config.toml
d_model = 64
head_dim = 64
optimizer = "soap_variant"
lr_head = 0.00918
warmup_steps = 200
decay_shape = "linear"
final_lr_fraction = 0.0
z_loss = 0.0001
steps = 3968
Each number is 128 + 24 x the weight over the matrix's rms, rounded and kept within 0 to 255. Layers, rows and columns count from 0.

# layer 9 MLP up, 256x64, rms 0.136, rows 80-104, columns 0-63
[[ 99  96 107 144  90 133 150 116 108  99 138 118 117 183 144 122 103 145 107 110 131 156 140 134  85 132 155 167 148 129 158 122 117 151 155 180 149 151 111 134 126 118 144  86 142 100 128 148 136  87 102 137 136 145 166 150  90 135 166 139 140 163 120 119]
 [162 131  98 130 117 105 128 145 144 139 130  89 121 177 132 102 127 117 107  97 117 139 136 133 145 126  99 116 123 115  92 109 112 125 145 203 135 132 121 193  90  97 163 104 136 135 176 156 115 141 110 108 111 134 136 127 164 108 127 118 160 153  75  92]
 [124 160  92 139 122 103 107 148 100 117 127 154  95 129 150  87 119 112 127 138 143  98 132 157 124 117 100 127  90 117 108 100 149  98 135 176 133 122 122 150 119 134 136 124 150 148 126 121 123 182 143 112 156 133  90 137 137 117 115 109 173 123 142 103]
 [117 137 159 107 134 124 134 146 112 160 154 134 136 112 146 151 166  69 141 136 145 123 144 171  84  97 117 116 135 106 125 128 126 112 178 145 127 132  83 155 140 107 124 107 118 148  93 122 113 101 117 112 115 123 124 141 191 145 148 132 131 138 106 108]
 [185 162 133 138 133 124 109 146 102 114 143 116 143 121 122 150 142 120 129  87 148 184  97 143 125 161 125 104 113 177  77 163 122  85 106 121 134 117 112 113 142  99 176 147 166 177 136 166 142 117 146  93 128  85 138 111  95 149 160 127 129 131 161 102]
 [134 115 156  92 119 133 141 108 119 154 144  91 114 166 154 129 138  85 145 117 127 121 129 150 122 124 139 114 134 115 149 123 116 150 118 123 118 141 190 146 136 117 140 147 121 115  79 165 133 133 137 102 135 145  97  94 125 122 145 144 107 124  99 130]
 [129 113 162 159 100 115 126 109 105 112 102 135 133 158 143 126 141 151 144 110  90 101 126 116  80 165 132 175 144 120 145 111 148 128 145 120 128 151 101 144 104 115 126 111 139 112 131 148 114  93 116 140  81 131 177 144 125 128 121 115 154 129 145 120]
 [119 180 130  69 140 142 144 155  97  75 122 109 144 131 115 158  94 137 128 115 138 112 124 161 131 108 125 127 107 139 152 122 180 133 123 126 171 117 150 117 125 143 145 146 135 116 115 122 142 132 107 135  86  92 147 111 123 115 141 150 136 148 119 146]
 [ 81 136 145 111 113 136 144  95 100 134  91 110 152 139 145 119  99 111  88 105 138 136  90 147 166 120 173 110 115 134  91 115 144 123 151 119 128 106 143 146 131 156 146 169 137 142 165  82 128  93 117 160 146 126 112 168 113 115 145 138 126 162  62 131]
 [102 143  92 153 125 100 119 141 129 137 145 118 126  97 115 154 182 136 102 143 127 103 126 146  90  99 154 149 102 113 166  86 152 104 168 139 151 117 135 131  46  82 138 146 153 131 116 189 134 113 119 157  81  92 104 133 116 103  78 141 119 170 122 120]
 [107 170 107 123 147 187 145 106 168 146 147 174 178 123 138 144 151 139  85 112 110 121 120  98 121 107  76 117 126 166  80 130 140 132  99 104 164 153 122 174 162 176  97 113 146 105 122  93 160 129 122 162 118  99 109 126 167 128 161 129 146 111 111 128]
 [110 122  96 132 129 149 112 117 114 144 116 163 146 117 180 129 136 150 118 116 150 105 102 133 163 124 132  90 130 174  99 109 113 133 104 120 188 184 178 161 128 106 115 141 129  99  96 117 151 174  99 149 144 166  97 123  96 118 104 140 122 166 109 143]
 [141 134 128 147 117 197  61 141 161 150 117 166 152 146 128 132 118 121 166 152 108 101 129 127 165 129 108 138 116 138 114 125  93 136 142 125 144 135 135 114 133 116 173 101 145 100 131 118 104 157  99 118 128 159 100 164 129 112 121 113 118 115 145 119]
 [138 121 115  86  76 144 125 157 154  95 138 132 121 157 152 160 123  90 162 112 101 120 104 142 152  74 138 101 150 102 120 150 103 150 149 129 133 149 127 101 135 130 150 137 135 124 120 112 150 123 140  99 152 131 128 125 136 133 114 115 122 123 132 137]
 [115 175 113  94  90 149 130 128  77 126 176 103 133 131 163 181 153 158 133 132 134 154 169  78 112 154 112 144 132 138 152 126  91 126 138 121 111 142 130 124 143 145 137  99 176 129 108 124 159 128  78 111 142 142  81 140  87 102 113 143 108 150 134 142]
 [110 113 184 112 108 162 112 139 138 135 151 171 130 135 148 137 112  95  92 130  92 126  98  91 125 146 112 101 123 119 126 137 142 133 170 189 152 136 133 130 150 169 154 111 105 110 111 139 137 113 135 112 100  96 125 111 133 105 114 140 164 126 170 107]
 [141 156 149 133 151 109 123 120  97 125 133 108  85 155 102  96 143 134 123 135 119 168 119 116 103 120 144 141 100 120 142 145 136 102 126 144 141 130 121 114 142 137 145 110 160 116 148 108  98 134 108 146  85 147 124 138 155 145 127 130 139 149 107 113]
 [135 131 159 136 131 152 119  96 144 157  98 135 141 142 139 105  96 145  99 117  96 127 113 124 126 106  92 116  91 115 149 159 155 121 143 128 156 108 119 129 156 123 105 128 137 139 150  77  87 135 135 134 150 144 105 138 135 149 139 100 152 121 134 175]
 [156 149 126 137  98 135 137 100 146  75 116  95 160 140 108 119 147 165  99 126 137 154  96  96 121 127 107 133 141 165 121 149 114 122 128 143 128 102 113 129 152 112 117 104 147 128 126 105 116 150 122  84 159 141  90 127 150 191  90 106 148 156 121 118]
 [132 131 134 130 112 143 103 126 120 120  91 148  98 141 131 143 189 114 109 154 158  94 176 108 121 113 135 127 129 142 129 124 100 110 106 110 130 124 136 108  99 133 140 108  92 133 151 120 100 129 169 150 152 155 139 133 135 127 124 118 112 134  87 133]
 [158  89 128 129 150 134  74  75 170 142 111  70 136 136 164 138 167  89 152 181 119 137 117 146 107 137 132 116 103 120 120 131 133 113 142 144 145 142 167 156 114 138 172 146 126 135 135 172 110 105 148 143 132 105  92 125 134 158 117 139  83 174 101 109]
 [ 98 126 109 134 115  95 121 125 125 149  89 148 103 118 145 100 129 135 146 129 128 170 130 142 124 177 139 133 144 142 117 123 147 127 112  90 145 109 130 131 140 123 138  92 156 133 127 136 118 124 117 140 122 171  66 106 131 133 119 132 160 109 143 108]
 [137 106 119  95 112 120 107 136 130 137 123 104 122 142 165 141 117 145 161 139 153 109 138  81 181 102 154 110 129  87 165 180  90 145  98 141 143 130 149 127  89 153 133 159 110 170  70 172  92  85 120  88 119 159  95 125 144 142 159 130 153 107 118 104]
 [138 160 126 132 144 160 116 118 175 139 145 147 158 135 129 126  88 149  99  94 120 168 126 194 107 122 158 116  97  90  99  88 170 129 145 128 125 158 129 156 125 115 127 131 147  91  84 139 111 132  99 150 109 123 147 128 155 146 154 124 136 129 132 105]
 [150 115 119 155 106 134 147 131 126 132  75 137 137 156 125  90 132 108 113 126 141 171 113 144  60 130 182 137 144 154 125  93 111  91 133 162 139 144 122 144 139 139 170 135 136 158 132 162 111 165 139 142 174  96 164 136  87 146 125 118 136 143 102 109]]
# layer 9 MLP down (transposed), 256x64, rms 0.196, rows 80-103, columns 0-63
[[138 136 127 137 115 168 140  97 145 118  88 136 114 140 120 121 186 147 147  84 135  97 107 137 120 111 121 159 135 123 148 146 150 113 120 123 146  94 125 123 143 103 116 104 140 107 111 151 138 128 141 131 131 102  79 189 136 124 110 113 125 131  92 119]
 [ 83 153 131  86 114  99 174 170 107 115  78 152 143 153 138 149 144 164 105 151 126 116 117 151 155 144 131 164 129 115 120 107 127 124  98  94 151 156 156 117 120 154 151 135 117 131 143 131 116 151 106  88 127 123  92  92 125  99 117 134 152 130 148 112]
 [134 113 145 159 142 159 140 172 158 165 158  90 159 119 128 104 139 156 126 134 156 109 142 135  96 155 109 135 119 123 138  88  99  68  94 132 115 133 121 113 165  77 102 142 175 147 129 140 157  86 120 146  85 133 158 130  74 133 138 146 149 146  97 156]
 [118 163 121 126 109 135 132 129 161 113 105  64  98 140  95 122  77  92  81 134 118 125 134 108 198 130 158 128 123 146 118 131 108 113 124 136 117 117 153  81 101 128 142 144 134  94 175 129 118 159 129 154 160 133 128 103 131 128 140 153 108 148 134 100]
 [149 132 134 100 181 125 121 127 163 166 160  94 135  97 138  97 118 116 119 135 162 131 143 112  91  95 152 128 134  84 144 124 109 147 121 158 148 104 157 131 101 154 164  85  95 138 146 152 147 149 145 114 142 146 106 137 128  80  99 147 119 145 119 115]
 [134  79 143 156 107 130  82 128 142 121 155 153 163 135 105 129 150 133 148  96 119 123 115 115 111 150 110 133 133 122 118 117 117  95 138 111 128 104 118 126 126 113 136  97 135 158 123 129 150 129 144 174 110 121 157 149 142 149 128 113 140 136  86 126]
 [ 98 105 124 114 122 150 127 130 115 109 100 134 160 108 156 151  83 129 130  98 123 139 126 130 159 125 112 149 132 162  71 144 178 125 157 164 132 113 105 127 109  79 107 105 120 150 140 128 133 119 156 155 140  95 108 129 113 110  83 150 106 130 104 120]
 [106 121  98 148 104 121 126 126 138 198 137 145 117 136 116 134 128 104 119 122 135 145 122 107 106 158 120 162 126 132 126 135 151 124 146 154 135 146  75 151 151  96 108 142  90 174 149 121 148 141 131 161 154 100  92 127 122  96 118 150 135 133 117 150]
 [128 135 129  95 146  98 155 138 103  92 117 133 102 104 112 137 135 149 112 156 131 148 135 167 126 122 174  81 104 108 100 114 132 130 134 145 123 136 125 130 136 154 137 156  88 116 105  95 102 133 182 156 145 132 139 126  90 102 131 141 114 144 140 167]
 [126 124 121 105  85 135 121 141 118 140 145 178  96 122 142 131 102 136 168 184 125 112 147 134 137 121 130  75 105 103 136 124 109 186 138 102 126 156  95 136 124 130 130 103 136 143 128 176  98  81  95 142 156 148 115 130 132 125 115 200 172  71 181 111]
 [112 113 139 100 133 120 150 143 115 132 118 154  77 108 133 138 101 117 123 129 116 154  89 174 129 142 143 141 128  99 172 134  67 140 158 131 146 109 135 103 105  99 131 167  77  86 174 119 125 140 123 127 128 180 106 108 131 119 147 124 132 141 143 125]
 [120 105 113 123 164 112 115 148 151 152 140  74 109 113 138 110 113 182 124 101 141 137 154 124  84 171 137  70 131 125 121 162  94 116 110 143 156 178 180 111 143 140 167 131 145 115  95  96  78 127 146 113 185 147 103 107  85 115 109 136 107 174 135 151]
 [121 148  95 133 142 130 129 132 118 129 135 163 119 132 138 133 128 159 167 144 167  81 117 128 119 154 146 147 131 124 116 160 124 119 121 159 115 152 148 119 128 135  82 101 130 116 104 110 154 115  98 114 133 111 162 128 130 114 177 110 135 132 119 137]
 [ 85 134  91 158 140 115 149  96 119 154 117  90 153 139  86 121 121 148  79 149 135 162 134  83 107 133 122 144 147 179 123 117 139 139 127 143 131 114 105 102 107 120 106 127 148 140 110 150 132 124 151 101 103 114 127 141 149 148 107  97 126 135 103 141]
 [ 80 110 145 103 176 155 162 116  96  92 153  98 119 101 142 121 102  95  95 131 107 154 128  66 134 118 159 190  98 158 173 117 143 166 122 119 129 115 124 144 126 143 137 126 210 129 129 107 150 162 126 143 123 126 111 122 121 117 113  98 144 120 116 140]
 [125 142  53 135 119 104 146 132  97  90  88 124 125 141 111 132 138  89 118 137 134  81 113 133 127 119 105 169 147 115 161 105 130 123 114 105 117 115 142  98 130 110 119 138  99 131 111 150 173 143  92 126 133 107 126  95 146 140 132  93 121 119  98 132]
 [120 145 113  90 158 138 128 107 120 156 131 119 141 158 169 130 170 140 136 128 116 101  96 120 109  96 142 146 109 145 106 107 123 151 113 108 107 141 148 128 107 107 138 111 115 139 104 108 156 101 128 119  90 148 141 128 117 149 136 100 105  72 120 134]
 [115 168 113 151 163 141 120 189 149  85 100 135 135 132 130 129 134 109 140 139 140 149 151 159 133 111 102 126 129 110 119 148 141 134 149 117 125 151 159 104 129 120 127 157 132 149 105 166 147 137 127 159 111 135 133  97 169 104 111 125 149 128 122 106]
 [ 99 120  96  88 161 143 113 139 134 156 126 156 137 193 140 134 134  99 148 126 116 111 106 143 129  81  91 128 134 128 100 120 138 138 123 106 115  96 145 122  96 141  88 120 151 133 133 135 129 125  94 137 117 121 158 139 106  98 118 132 126 132  98 109]
 [169  87 109 134 174 151 149 132 131 109 175 150 111 105 165 140 110 127 125 134 115 114 148 134 121 141 118 127 110 118 129 111 148 150 110 133 154 134 102 112 135 147 148 139 127  95 121 107 128 142 124  99 126 104 107 127 106 154 128 137 118 129 137  90]
 [ 95 156 123 139 149 128 169 156 156 135 107 151 139 122 131 175 133 149 123  50 137 114 106 118 147 153 155 139 118 138 138 145 163  78 114 162 149 159 154 176 136 105 129 125 152 131 129 166 167 152 137  77 115 152 111 145 105 127 152  99 123  98 136 115]
 [144  92 125 132 126 118 111 138 143 106 141 121 128 115 128 149 122 118 133 102 141 106 122 120 159 105 134 124 124 135 113 133 132  92 122 167 124 115 141 160 107 148 154 133 116 125 129  87 110 121 107  89 153 108 183 134  92 149 137 156 110 139 119 129]
 [105 132 172 155 121 152 107 117 153 117 139 158 135 163 149 105 123 172 122 141 126  62  71 149 101 155 104 145 122  70 107 144 160 107 105  85 128 101 104 133  87 129 127 105  83 127 171 118 152 169 159 122 137 139 158 171 108 108 144 163  95 114 150 120]
 [120 101 151 156 115 129 140 132 116 111  79 138 145 103 117 159 107 163 128 122 146 137 115 120 131 132 178 164 114 119 139 131 139 134 133 151 167 122 144 130 108 128 144 146  76 107 125 118 141 121 110 101 161 145 111 155 123 151 148  93 121 106 120  89]]